Part of a small language model's weights.
Architecture: learned positions, biases, tied embeddings.
Each number is 128 + 24 x the weight over the matrix's rms, rounded and kept within 0 to 255. Layers, rows and columns count from 0. Numbers have three digits each.

# layer 10 MLP down (transposed), 448x128, rms 0.0798, rows 290-361, columns 64-127
108070153134130132127138143152135164149126130123145107097111109098116131133097148132121149095129151128148172139087134093100128112140136124082148159120125129153087140066165141134136125127107130
112129139133109129169140099108150105172125101089137162145139121127140091135141134140145118108103109096156136136116138133133100090136097127141117141124112108111148099177168177099104094130109123
115177164126072093124100116118172104123111155114147105128141121134102138115135138092120117105114109107151179172169142128108149156126151159156140115084126143165128083108107130118110102108173132
118167133093151121137151143165113111093093106119125141099114128180087143139147095143122085110090085136162100081161157128109139119092087166172102114134111086099104148167120119119158153191131138
130136151158148130088127127180109141174133130128150134087140072145105135131139123111098170133108141122127161122127126116190164119113141203147127095138111107160121147135095117169124112140135136
137095106119126113114139108133118150138128148136096145135145076125075123129103108128124120140107181079121136124143149150111109156156150159091142105107131117136145086132176144140109130089134143
140136139111090123133131139164169160115106108111102129105136108126156146146173152147105109100132150117104148121108101111106108094140128160110114101155123075158124138097151149137106144106138139
094121091097148083146124150127112120161128127128130126118144101105147098157076178096124142100123147126138118117154068171163136125133108142156114131100113129091145135122142131134197152113147157
144168093122119119103128177168176139088159129150110083163073144151090133095107107128145159120172148171113157063158138091089103115146148152112135089100105148146127101138109132134122155152097101
111134169128132088130172089122137136101119134114123118108121115116136108094160116103063161156137136102120109139138119151106127137167114123120131141105133130146119134128149177179161151124141108
172128111168100185129169115105122106137146137148125118153162048084149133151119083083140163088144154147115118115102121158135102160097114113107122141153109103126085161139119084127091130119142168
103113153093139144106108118128152093099105143148114090152100120149095108128144115088137140130133170115098165103096109150153135099157110112125113098143140184173100161122144101092132096124199125
148147145120099109129151129078131112123154127089063100084147159137153112145168124136122117148127151167100138181100099106133127104140107152099165176119146129159153137153138131134177112157114131
122126127143164143110164127109137138124149091120149076109115142122085097123106124137101158097107088130130116148106066119142128146105091088117132109100136166137117142094175180133122133155141103
127132122126128129151145171140137070134124138116107129097141148154117151138107095168152135122117137129138107120149106103135118092155113122118130112148135106075128138063100144128171118133115108
125160095150139089138123124157119143151142142100126113093058127094144129137133098112127130125131113143132162123089111131102092098150118163112152125171081118130126100089119127132128131125123125
136113114136152159109157157075164145146145130172109142139120107117098109119172111141137151129114182189106107097108153120115143165122150072121125123165187148095104149088130147128120163082087166
109115162108124104091118118102172153113152071107108145171147140112109131174145086138121103104113122084138156120101124121128103102092175135120144084119152171140119148134127133119136110088199140
144137126128161129135135145135128121165113141183117110138092118130133120107120109153128106112090144134117112087142143139143114159134104112161149108114129140163072051142133138118125140149148126
151162117115105140110112142127120094135140166106126120081158118143060144084144173136123118129135095113149106149129135116099117158136142136125100141137131074132166095107175129127106138105135126
137134140119111125149129075128147102144138113107130114145113126122112105132142152108119120114103140151111151121115132141133144112127113116115113087174117175129162081141111165119154162119092147
135147110136132147128064131121123133101138158118147124175129104120116101119144112125138080137078138136110133130114118132137143112096168108133112121142123125174131149131134140116171108119151107
106097125123108097139140114104136146123157149164150134106115154145140170117112079149156108094117159092154066129106138140159146129131106100119139137106108149130151113129096111104129095164180106
159132129080144095175134122132147153152148125070133111113143129109083119110134140134120126134126117136132144087126168112107101146118161181089132113135085144145111111118087171138103111128161129
074139143146150147126141132113089154107139152132119134118163119103139151151136138070150112142154119120153135126088115130130145127148093120122140128155091152133128097151125140111138128100121123
135174161138088126123167087138107129135129142105135126117119142119128156114149118110141167143101134107151136104147104116114147106116135137141128098089107142100126106100093144098123129117138102
149152122101118108140160117141117172139148061159104126127141128151107107114129122131142105165129123160151144110139140120092115133114094128111141086103143175124136108150133099136142112172089152
117122152151129127096081091120151110192115095161111106120126108122133104129130077105088125111050116112127096135104127149136119151151165111106137151159141136081078131156168142138134135142148124
119151147172136126131147169147086122140109078111129101173149145109110138104125111118147130128118125136119090152130149139143113101129122104154134135113125098132133133137135148188118132104179138
109169152158116150148117160141143129085163111133127103153108135142172140139099177159125108138109130103083114120099084127134148123140126090054124104140157162146127145105129135112119136144136126
097123076157135158121186149137111140119121111141106095141131131094118119124133130132117137187119149125128131107164111107127129080110149136147126141136125087134077084136118145122142119128104127
124152142127097128163162111132116156114081121146133166079118165131111097125119148065088168134156125106152148140155104112164148107143132131162140124125109087123144108118139138202148128101152129
145140173141169117140125070132149162155140125103147145109104131150129151160134098098133109120123122088132143149180117104121128097108113157176163142108091081153070078146093131103136129117129123
143168096130136160110104133153159139180096122123068101113108121113145100104118156158136151129122145143178137156127138134127132170097178112091166140110139142092107110142131148145071140173106134
166156117099155126150139114196092159124107154137139135149093130091123117123121155117100111136126158102156165155140124097100123142099177198115146095135101120135128133112162113152149108119085136
122142109141164101157121108142138128086121080156140146089149133051124119127097168139104085127077090103116145109123119165156094122089122128108136147115145124096130105107143127141133137146147141
156166128130146136133120105123113141141178139146106130123136103160126081140118090114121150138119086115167119140181137105110177108100134138167150120097121116117108138122125185094135088147081149
126110130096130111127124120133127113108115129163114159092117134110125109135119133113111086142120157128152115116147125137120110149147090101130104081121092175125103078122093137121114121114167137
110118149168127127136109134107160144119123149112149125130099065125103129182101123145160063133124130132123111161123113114114177132161121147095097128161101150157126134106102140112130152105133101
113118113183145140143101155113087143130176106093114133142101175149157155127110120055121094126138139132114159117130085111103106143108144092171127130127097116086127159203099095151134128138154106
105117137143108096099102111115102172140146163128100129147130142153143138146125112116156126123095098086107091188129115135143116115155136092158120166113138125126117091161113119109140152120098160
122109101118113127147116119102130127151118143115150161112156118146130142130120117159121123126129120109104120115120137111118116135108092113135120109109117129137101116137111120153095135110101129
088059141128124139136077116180144144106115143097139072136103121129098153130109110134113157106142174106134172093102135137123150105113129105153122108129117161122172134150089128160169123191118123
138098145172126118123104125117103130130133105142157183129138096113148142168134152112135109100118147088136160099096106137127145105159103129140160147121101159107159148150118115120138146190171067
112153087094125090151127093145143141140163124126102137108127161125127142102164133139134090116114093180157147144137131119095125140158146147096158109116158126135106101098123168119111106136097132
152149154154136059100190078148126133069144153133139134113105113137121113124125119123096122153164096122101165111184161177121155081123128141096175163137169166157148111123133091108122091106101143
138177118115140140140143170143103125104075111082176113143163110130144117165134104141137111139111134104147122136144125149094091107111117138126138155163112086113092141141133134131146133158155149
146134167118085124140099136141109095138093129155134091134119125124172116100137141101098149149158100159090156139110134139161164141191070152133137125108111112118146153120123181127153137164141147
131136142130128153080167120135084181127159113155083128083134159093108125102162175092137079171116182167129133115135103127140119133149086122104116145136128136135131116128114105126130156126099105
129104113138111121113109113114128116136132128121103132104095098146129154164150150074092154149129112094112114147130146110131146164123147177165119169138104098183128120137129126125096118141129137
132187096159120117133095128123089131125123159110199123139114131109123139098110142091112130126123128139130105151116164121133121169161148144123127095102141117129121126142097116166155114157105120
168134111129136090111152135169094144145129130129087135173109133109147113130130084085115129110105144152154159144139100112153132146165132159124100149119094079107141108133129108146150140107152119
090111091099174090090125101128141127125131154138124121111112143103129124133132074142110115133153134116188134115075120088084145174120146155085133111096127158126159078108116143116156128134110110
151161108092126106143099124126122124147104106113107126113124177115117110166093136120134121114115156143092137151100121129173108151142127118120126105109137144128083131061142130142127137121141094
141135147109124139126135104133134142101117112180148075137177140150137171145122127126090148147105101110094137133118113123142145129098125137158137130138144174130149135121118103143177081135109160
099162115160161111071162132066114127146153144108127150091134108147145172145138163152205102144129079184122133112098110147115087128137083125120113106150120177131114191123111117162116115142141135
170113165129103159149129130111140187159123113104104107129212155098103114119144125081136149141134116146070125138111105067107112138145106084092161121109104126163134144176118131169118162122085117
165071126112131112168114138071151095157138141121132070114204106178113093100106144136133131124095149172140090159154175135146102129157122095127152120138137125143137151203134185143131112159143133
108147161139109131125112167122080113132087098091113104128142117117098121142131106115122120107086133105101113116090143133153117147152092134160119130131093078072096138119141142160085092163109065
115122114112158155116121119139146103135140157114131118129138106116114167150150093140125124156114095074154118128108128156116141159162119112157122093121125089125160102129123138141168119122085102
107129169118089100155116176085107119100094139121154146126112135146123143137153146159118179132129071077111129112152156133150128133138132146131141146149116112156096121132144100161100154162133114
130146096183151130141103092161101128125182132119172148173130080153097105112110109126097165113061148146128116105131104163148131090127133149139112141143117095103169158129116122135133103128119149
135135160128152118097118161126100182134117122117136114119104101145135150175116098139145096130114103099104112103094156187145132141123113105136109094142097120177141146077133133175137115096170165
111138102172130150120083158114125117138141125127099158102119127123129171099119147147131141095119131116106101123124127163156135151103172141128148112155148062096124143143146115120132141143148116
155102154145142174121116151077133129131113133149138112143157093114116099146120090175136119117128143140129142160097124194189146118100136170135117131116132114129106103141122117185166131118161157
134102136127088140149165127133099139171096164136115133132129079168094145113083165120129133107136095086121131098144073146116126159134094161153171114172127114086137099106145099154106119115115154
123163129134117142123142120101141101078140120110142097132118095113102102165138106154101147097068147116161080125082145128145104109159126156161102113115144103123098152148108136073108091122115148
067111109115109140157112148138184112119142122140142122139110198118119091131054107101116117163112130118102123154178158157128078097160122124094096137160139150167168169133122152116146121122118120
095132187074140131095130152120136134109130094141093160096127113150121139118148171179099161122139121122076140148135113100162194167125095076138123113141112138158136100153089139134154115079175118
117097100143124152152105116097140156099141126106175130113105134144135132151157142086156105079148175131092091116162145122150099124080114118154113141106116117106153151149122090166103111149165126
157134130156125154203089125130100124120178121149088138128131155131125140109067110122093129119129129113107139106131179134105142126178097153121113117075095127099098111130107138116119139147140123
137078138099144101148127105130142183152104110130150116087139154148166132153121100110159112142108130152151110093142118165097106105115111122158122118144106124117124119114136132153129101112160139
# layer 10 MLP gate, 448x128, rms 0.0824, rows 291-361, columns 64-127
166087145148158102120153180095130128166107137115132103146145125156147142126138167136080145098142089139157123108136089098110112129072076114107122145167154109116131160136129161146121073112164153
150117173107109114115178098133126122147149111158131119097146116100116122153102147103092086147122107113145162124111110175118127100170133131085125121136092136167151154074147137122151096123140157
139134126115105146113139164106093143131145140119141132160084145105130112161119095161149136131149092108172145092100126115148093118111110158138125100105112182102176155146110126149113124116104107
135134125106136125145142176116145152115099139112098167162092157133100167125154179132121161160149099147113146169108111128091099118115081151096128178139154104163136151114142078126145140132139118
125086126138111162149141127119118135136126143103143127161123161071123116114099142137128176125146131136125161103068113137085113128141116132096142120141112153101169155128125130150114061155135124
164106140131151114109128122150118145150110071135153137108129149111150152136132123142090111156141133097106118150118162122118140071159088128124113137152113108114141151132151155117113143089120142
081124161094133204107143115094145137102145112131158099119140127136106139145118141119132135135137138128145137148146125151135152093135114092144141146109134052129132129105125130165142134123148159
135155137171093141164125135172116102134121147070122103117165154124117136125124115180091136138134145097161126129149116120098139129137157137148153079101089121144167138134141107150145129124140135
112154145144101116088096108128149129115114163125149117102128097131132112173128101092120155148102128130104136108163152172139132111138132116113148105086141108094150136130128137132151136146135124
116106170127136133154170126186119108126101141107115151109179125123119110165133108143172140108121095141107115085143142136129158099129120157127146124080137115135118140157103131147108149137137182
157125123139133119140122145138140115138121070099148144147114136070151129112078132135130124167146116152191118143119159109118110131120144100072157219078140152151146119103140145103131146104114131
103129140139128122123129144096132145092147176086128142114140115122136144107107181158126142120154128104157161136096135122131155068118124133138189164114115142110148100107137119123123116152121143
158144116145168091099142158138145148118121135094124119121141139164115125083111114105086109154111105161134145126137101152113127137150142128160104098158143123159131132146146114127105061137092097
102123105152111100160108157133132125139158112136157135107117144143195124177110163114093083134117110153132120158143149115151132122096107122138139133166122137178181139115108132113168118121103093
109141143107061113102166128168146157111139126159148093161114112122128141112112120100108152127080114152174142134110120160109128128130106137118137110178138126160134088150140144144155121143114166
105134185144129122143187145176111106116100141106134166112128141108114143157084146102136086128115128096153134145112140136104099129118202133144141119086103121150115136142155120106151163116163158
151133177135124151123190118101157127156068158113104156157139152157119095120132114100124154152130134126112112132144158161123167145155103149084139118148130099177104167171122112149105129138143145
114137142134150086134126130128078136109096133080148086139093087091121117143123160103146106098117132139145147127133167137131101106112125168134145134121148124127137110104109122163143098135178157
084112129069091127117132169131151179127150138097128151121137130091135143154139138150144148114156129152096116140158128083145090101110107112108131136177121123129110141150138136126111141122119158
086136131108151126124142105105103121097130093115136146161136118108130112141150106103136129143149089132143140092185132093090112077157109158104131135109116119105131145126107101156137110121123154
145146083130125101108096135150150136168158126124131159161117124105150119133108137148185140101070124125089153145134147142119091169184163125144127137121161120165167157131122130154113142131119138
121120127191132148144128168157187131137132133125143124159161109112131090144096116063102120160158135110111158109073144119085130110163133129129138090162135085118095120151136125108134122108105138
156122109155121097103072116144153128140192112116161187115132112132126135088116125152080175137155151138162100137157143095109081130106134135157127181119129127140152171133131160155096148110138144
103156135078118138092105124121133108122116154104159174067149113134144128146090139090106164100083149113110185143089092138127146104096099073098106157131135109157104132100137147111107130122158105
119133147149111161105123134146119154141170128102141118104125125105140099110152125176137128112133133121166141153155151166124110095181139114091128080065143100122120118137128129097131119119087086
111107157100137123126129135141136159121136097126120150121128081130145112114088207112072115119128133126127139101115152145164126112131144112128112083102113145091151141131172057118119112142145138
084111157085067157116139181140112132144124142130136128089122117124149090117084151108127080129149149148106111180094112152128127142119129151148138106130149107150086176098095111127105124107157107
131123128102110152134123120124112146129152128128160086165140129103148154112142172127161091097110138132102126141122127067144141095182153106139149114113115117077117151135124145159091159127094166
128112128128159177155209112145115164103135129070151113128108130097101105118092103102102132130091132119126138166110096122106146153114142159113117134123101089148095111182137129135125101146152080
113158133140147139148128159155163114088089170128152119161162127097147131138134132137094097119149089102108117165158125110128165109116150140126119133048137125136093097082122153128130134153100096
091113132149106132168105139105095104105153151116146109179117144161174104115104156096139152132116144103117115144087073101119091107130128152128145125107165112129133132056151126151131165089154153
141091117121124139118137108144093159144130131134112148097096104107148104154118163147112128115115146100110126100097127114152115110117178129102155132108149181111112101130174057142127135096124114
123119107155119134095161132093149129136124118099136162133153104130143094125130092136120164153116111129110128131164160088073113143105100140129136119191150114137142132167116092125100123125122110
140115098135124147136161169118099122143110152104161095081155112131120135121082137125085165127152156145154116122110130140143097141123124110121095110111138099108143118111099119127105105176183151
160166153108165107118190121156128094141119132091128132112135149127147147105134127123087177155096105104130176118107137123081112132158124160124127119127127116091123170107134156164149153114148120
096175125129149129112143174139111139130119136143146138142141124135130096104116100140113151115110123101078119153144117143123134141151135138160095149130089131094147131133139111171136104135078142
103134160132093146124143116103143111143139124084116124118155126086101101091156135128137118123119139154108170126095114150155128109110108089111081095144121173119125115136111114115128129136139137
155164138074098152124129125100126152128081161173158153120162153175139112131142154144097102143139119119089139137109101145102134138134139123200130153153184110110131108126129133139120140152116170
135126158116103097095164119112153121120115121134159119110163111120161124110107129103116194178103088119118122127126135113103169111120095154172104114107113130160091150116143105128172101088066152
115189101130113149081132168124121103110117171136130125177120155126123151073135124149118189141082093112105109119113092119165176162135143094141119078139110134133097092082147161143107159134149145
153140159155131112123136148155117101062148112136142117173103103087133090117160128140139143132081151141118106114131118114154137132127157130139091172118134161157139158086129116105078131142154120
153128137107093146152113165122118097145111151155133130182110139163122107073150156094141124089117075119082139170128121118131126124142108107156092094145111156123128115144186094176085153162137116
106135147114165134111120145120146130112102171119150155163138104133121140116119108178133116121130093141113119123121105147079163129150120111112102096145132115135162148108104097157152104122132089
121130148143158161049106159095119127094126161101119123134115101108114137133146129121160140134095117151125157122118123139156148128123188129119102115137124096117158123136167145125103110118184083
125120081094157117141136137138144081088140121130155109138120118149120137098129097115144137116109088117134180126133159096123140112131164166127127125077129103125133125124103180156120128166133160
136122135106162132121109144129153153119071108110142088140142101105156135165143133104065150134138134071084077109146161132128128151095121100142102138109125136079143149129137142092124146100120154
170120086121102146133121138123133132093095117145158105134110141154124164113096140143071126109128150126122178118144170109142118145126144109111151144124095113143198115115155162135120173119085129
112098134114117151139164137157084165075167153091106080134119105190138143151119102123132132111101077135114130127076182115079140105130114119079158185122146122157121122160147096112137105130137154
110148165137164118126128127129117116130114153107138210136133139138100122118126130161117122117103093154158139142129141127133137126157123159094151143140088136151098142110150164162134118165135130
112150125105109127101115127128151065119131145125144117120119139134101116080108154130108156159096123151164123142117075123112130120161171150139106085139146161113102135167104126094137135135118109
128121134126141156158148138164108140128111158103156121125133140129119110110103131182116205139122091104180154133080132117135092113119134141126106150150150134060125128091132128121110136123108093
142092112180151119158153104158111081120134148134166152160142142088150144114103104138145147157092115156129129111092083091142073078154170054173114108118140159119148098154121080142114110135170135
093135114111154133174126112139159150181123134111164126144149154137128114121125126077121079149103155128141109139116153171150139119099123124151137124126093119155164120152119118143111141159124133
119116100125123139127130136132167130113126138130117148108167151149114140113114132073086143130153126146081117133134145100130128102136143121189121090095122112127100134115074123159137105115126134
111087161142124144148095117108144102138133122116176138141123141161121129139164054124116156153091123107147144128133104095141151150106146153148096108118134153118132136140162118148136123164167147
100163136120141150143163135135132093133142144116120163116124165151086112132107118179108139179146152177123144146147182136113112145088137086132157100118106123097168123101154115154151132096117088
141113110127106138124132145130196109099085146094069126132163105113153165101113120158122098108113136128140103115108146155128100103111151151154154149150156110150164128103130148147145171158135134
145128204139125095145108100141123183157147155118147088159143125145143157103104141129129130153099103117095153104103131106164116151135109162172096145122131097130136139118117120150119106113145152
131132162119105131108128118173109133126142133146135107108105169139073124112100126159096125100170148158142158101185106093108084053129140127120134153097123124143096149149109165120125110113125139
118153117096150159136150151087137083119125144152154133175112152111140169098187138134134121134062101093106105153102094130080105131133145096120138121147079080130116114145122109138102108119133148
133108092141129119128126173160142107127115133127104146150127096116125139163122164139132111148119114138121157152114138113084110170096131177164138183103132117155094161121096137132098156087107101
091141160088077133151127145140146111130076102106123179109075139178103088138097135101120156110132130124134119171105183098095148119107124105100124155117161165129124157120114136119100120150133127
133110126137115087176102138156106120080111120129093117150134097151154123146108144111129148216150116183132102076101128144200133101174108125144152167086125108099114123104110174141142127151101152
145108138147131144139097148112145153106123115136105142165151158137151160138092101143092156120144114162119142169121149173158152095136146167118144116121084169135132095105138151140096112160109126
178122120132090188104119153136125099127145098125096135171128120116129130113093099121117112117131142115101145132118104131149148092136131130137118157165144112158112207106092141124125144118093140
124104166131138143127127136125085137081133153116135178113134184118114091132138130114185162097098115114133116154119131127138110174100136129138155102113097141119119148079135144145133150136186101
109095097087098140131130148166116128103089135110159136145138163159169162129140118173117095086136116134163114146142143161142102111112121082173102132163147133106124173083145151119104087126130143
143131058183127159169143151183105111122115116113193113125115148103153145113163155158111119147095146115129141080116135122156110060109125143118122083112114099071133149114127117126101130127138144
126135134135101151138135112113131092100124117121127125141151120103125119150151130150151103135124086132137126121191098121084113119132140159110151144120194138115108118079087136165145168167164161
169154112144127157110137170127090129122091158117124139142147125100102112140144096158106186112151119158112092114110139148099152093107116126143149139120132115137117102156088134140094129155127103
136139118142146178148114152143091097122134139130180134147107135129119169153149092167133145130147143135122149101162127113135145107138105071150108150122136136122132132114158101134146095151120141
# layer 10 MLP up, 448x128, rms 0.0775, rows 291-361, columns 64-127
081152130113145197148108122116100112134108134130129159162114110109107115124152155161127140092138131145124146149118146109111169102180130104105135116129128141152090106118147155130121083145086131
111130157078114118111126145145139161125146143122121149132107139132139135111130165128096135150091104122095159131122173133092147118156148116144169125114144134092104109110104151113135122154146131
146095102099124081114139159145179162121123111096120128099096148158118120119134143107086111120129110093130149094104135188129148143151085110084118124125128119119088105151129108101171148149151141
134119079119134156175147121125148112101142130136112126117177115111101077154110102135179129129153196120100161127103152114130088101103133108143114117135153145093140122117126128114108122136127147
106148167137142153126132128085138092118116147102171163116160116117166113121133164159162116146115145079098168109147143094116136130145128139156115133137160130121131117165094078084156106140115119
081127123159134144116141127105122074075117112140134155154124096143118117118064101113102124157101111169102096132114105120129113144138092096159136159100123118135106090114134122112146174155158147
121153134144123133111094091058147135121163116105148109112135110151126136090152126068090121076115128086112128184164161125130180094137134084123131179130121144108085114107110127135107138128120114
089143141133141189157102112157101116139186143127108125103128166110160112111137108117112124118147125135078102115159121140105130089117100111143097144126078135135111135152129127181131118110151139
123126133095131164119114134109132122131143117139107127118135110176129133117150121169133093151140155135096136142137159136126108131164159126153125166119131120110095132123110098113131129124145117
109122079132150091127111087086130143155130131145112088120140168132139117140118126104166156129138113150114086127125103171105136133180068100124147126105129130181107133136119140115089148128114120
147132120087134149075119102164101124130136158134111134130116078118146156081206137125142127131177143118121129133133137155117120174087177108129146095132118129149125124135118199140151115084146143
146096130135111094135095110164142166144129108167152101147166105133158127113114115152126104115108117126132140156090150121091179132112103115151125092146123098114130099101091091076106084147162124
142147182133126093125131103098125104128123130112133099135119149099112125148112108091092139115172089131118142115117150107120154137117106138143107138119122137112109173151108092142146096122132120
142145070135159139129125100166166168155127150122100141127139115137128132082127154165125116131128130104143112128136177099148102160132142101123120134114183121175132128098132133161092131089117122
146129180138169097109123123102068153097154127154128145141170151131134138131091120128126105126132155119119150097156145116126121136139173144129161152142158152128092140109121137143084070141144153
156124169138132131099142127105072099109150132116146109140167099154094125153093088159081155114117119104132125152111113141101137146144130116110111082079110161100145145133152096126194124158084136
102093168131138129147100089179151137100139123076120110092128121097114117134173089136148130113109161136151092108176122131146047116122098103177126144178142133135148081121113133177142078127109122
133106104129122175077093090118150124145146107146125120116137141143089146132119143120119115112094093156157143116130106103122118112166144137153146155137116135151143117165105121139157145117102137
093140144125134066118136122155147122133131127141119196127110144165146136134138107112170111148133119144113157156110111132113142113101123125108130116119124125143148067127110124143138085116145127
146152080149132105095121092136174100143126126139129100135110156137140126123097138136150135103085137131128159120118148138147081098137089167099127104162167133137134117108115126148130126148151103
130124119172142137117150148148123105110194111132136147088123131087119132141159139155132143107147107150147137132135134069113137115098099159093162147111101160119113123123133125134138153141089118
115112122134160150132125112159084124103142199152135092149110124132131167113111117097163149141113149154128183109123139110110129072092143150129150149164148127141113119119195081127113092119160162
142129125143125138143101142119143128124126105134167150119085137122108169126130121137126161130093163130128103113124119136161119128183108109115100148093145140143115109122140117155094106115127119
110125123161106129078149090110126116159124117117092118162123131121149120114135106121135137115125152126098095111154080176156109086094063148106081097117111140094141175148116093145124080131096126
099065102122141116152126132096122104121095164138142140136157091109147152122118123141159099087150105132118158152118140098127104134130102112146109091119123178133162128129143133115129126132115076
144138116165105055136102085103147096115107119147117166167155175131134125152088107140130126145124161124170118131111114146089166138123118108131156135115074132128110148139130138171173115110124094
101093101148127159059130154150099146103156131083091129110105135098107154141172193101104100173115110120120129140089154109115125164091084106142122130136106127090117134127153108125105135149122166
138079128143138109136176094085128131103107141120137192150124162157129092119145129127167141109132148113147139151127130124136155100148132126158138108137139132082141062135117112151093137135145149
125100129119171116104080151136107102170143128151099144197106117084119151134117149132128160128142149191162136094135075144142146090153132097140100165127109127172121094124095161149088115147164100
138135167115111102128140097099124133074129136133112156131179073124112129115112148172139138142118105113176121148102142148097109156105099159078139122149071139088096158134142104130152140119178130
147144124113131093118097155146131141068129134109180111098085137172105096127076157123093142131165095129121111137134149177130095106110152140141085110118130152139166138100137113099127150141117118
147081104157122091126140123127133149110111137126088125120116087113153149124093104102155097122158084142127117108114136104110123132186101152116154165124155120127137117147128152193118202094092137
116161095140145109171095113123140129126094122148131115150133107116125122157116144156153101128163154220125096129113124149107123133149128104124078150156093086123121110156115141138121089113155150
109124156117148131118133126094124154084119159138171100125129092142119140150150149149090155094147145125133080094147125129124094104118148122191160114121114069109133142112137134138096115129119120
130131152083148133121124153122137121137162166161124140135130147158135123129125120119099118111117107123120115111110138131106156142113144135101185147109136152136170115136108106122112147122055104
174114160146171140098122181122142121123163110176158141074146127155129116144114131131152167173102144128112124138147151122137127121118106088100131140134116104133094130120118163118156120110140145
082108132131156138104140185103103092106136139112177152138111132140162134148107123099112075119119092119098117097149098104140087188167137147167147167099116138139101151163159135089129113106134121
154148133085122127134121132111193133134116136130160119139095130136104112107145153120102126120165063162138103170115148134092152111120117121159174142138144110095149147139147125142152135121106094
122101176122109136094124109163050107117144122115100123179123154141112171149119066091117148160160136105105143132136138067111134089147132132114123163127137102147097075142152140114125182186186170
159124177136124128112127158119128151126115139158107156155139123151118127093127173147108125094159129142137130093169080107117111118147107098090141088162091130108154124159156102131109081105155108
120123110115151115109099103138110136178125169121123113112162096147162130135150140146146161147154095156158090087118138125103079102169093122086168074132158111135124113125143098149119091110099134
128113100115157175123111099094091158133115136147113126144172101107127098141123129091140143158114113154131122104138142165218147129107124122113132112094178103132124113123089150130108102057143118
117119102123113125094149150113100086141135107182133142149130068150141105128123163104110131165100115076116127106129144127124142134104142120127152110102098126112085160106151140113132149134139081
164090156110094152173126134136101142161130183132122116123160149149109140131131140113135181151115148107156141132100125137126111100161119111102121142141144096090082162160124156147087111136119130
170119109137094120146129083134110130134106093138119139123174117097152128103159116140095102106152141146096141093155128077117136118106119173114090118128105135209141155113127143148123149111121165
077110163101111125112100142109101131102089128088141128116136075113129121150126105110125149091103077141155134162092109111120080141143096134133130141147121131101115151153124175134174108097088114
144151088114110147169110117108115131130131149115129108127137149102128144100168194149101114120047134140083136141105101109140126109158136120166132073074115104087160123105119147161135161145141136
116131143110110125116138144166107097125166140102091126111157082153136135093174112152132108090122097121141139133194138132154182137082157142145144113136150114126154153133138145082075172147131104
132113124116136117126107168117118163137160117159134147075170120170115124127107144123095132140118125129111128140173152165141135113139121147082130131150128138123127149105153149125129135183097122
128045152131127121153154099154144110107129130103098160120145154103147123103091093116119148079140125142138130141117164131078155131117142117154110144125095119157120128125116110123142095125070113
147144084102142125154107122127120129095132193125125130119109141091106121132150131141075134135109119164116127125124149136134118129180101111139153173115117145087136132112076150088133146125119124
146100128156116159117100172130117140095139136114129118140142115154129097089144165125136122156169192090153141093147102091130135152139128129097143122118123126154168150118142139086095130120124146
146120126140135144145144091122138136154101102122127107176150134121116128167106123169155119145134120072144091175139107110112081129110138103128149121140112113102101124145109104109125102119118111
142135122106163125116128109146107135140132154123125162121118118116120133141116111117147109083104157078129114096126158156141097172102163127129116150105160159145113137115108130129187117129142109
102129151124142137144053100102105146131154084099137133087134162139138135119109137115143130100112144118090139125118173129134108116134141104124144127078088130121137121102127090103142128087144133
138158170138114131115119121111118099154146143158181117159104131095142117119148126137107126141173110100118126150133121133104188112146179149143092088133134104134165119159094133135100099104140118
099177155161121148139141117110168125088105110124112138128130120134121138145094127172111182163078117153107113128106197081172175129108149159160056136109067146169132147133136094151171140118121151
098139144117112122129152166138125142168105066115126170139183148122155092129146131122078114142124120137133120135181138108151127096097105137119137165141122134147148125180131104095162083141125145
123153130130142120146080104078092136147143181141117141148139144107101178088088119110138166144123137135112092146113135127116112144111141154110183125138148124112146152164148129115126135137145103
143132136152085134140204129124126151147172146173116177153114107118114134097140112139118097143135119134133108166146093179104098142132115107131135113170143127126120128123128111091115126113143184
137101118131142125083158133119119121108092121133169128103146116102126122174140097156130137118193089126144098091116082123115149156136163115117088157114163115138120120157109124150103127129081145
130073168108142120129134116141102161122132129092114087160149096135106124114117138135161101148110083113087150156139102119137127117118114145129151141143119133153105096100161146155103123151091144
110122149120150093110114125127187120179154125120102135097158124133118119155147113109102082114129143108116099154135167159114079120110131134118118167115156180104141098159094131103151119154158120
121138122098092100108154125118112133190149089092135166119140118116148123074096149144118115193125107110128105141135139132134132103129106091137139122157169133115092132147111134152107103073091083
130199096140143160162141142091112092122092099123102110108127121164114121094133079176094127129111136163101091121126156157150147128135138122106136134104139082132157117154176163140190114105167116
141134136136168129163122140152115166126121115137144135111100165116153099132129124120128106092138094125133105150134097113143128115121077119091101118136105104135107122088136124135139087135153105
074132163072085137163140096108131148121122131130079107116148176101122125090088101107106153162152138149138162164162123100157139098120111134113111134161141135120121132151151096117118155136135125
166115139145122091090129088121113140124123097152136135152182099104125132130118111138123138140116150114124108170138147153117107102152184117141136096088132125164151135176109091173139158115099120
105149153114118126137179111079177168099129072174155137126191072149134166170104163134112104143114154119155149148127145098160143118071125122128129152135129154064127129123102145093162143122120138
099139126143122124122137166167120136158125153132131104127172080148107114132116094134150106094118169107112117129148158090116127104148126140106096161132129139145139078118090139121157147088118165
125159140140099085127118137117127095095142152151136107143120113109146149129107118116149140161107079068196118132133135134188146133118163165130118167129168146121121108137108146154112156143136129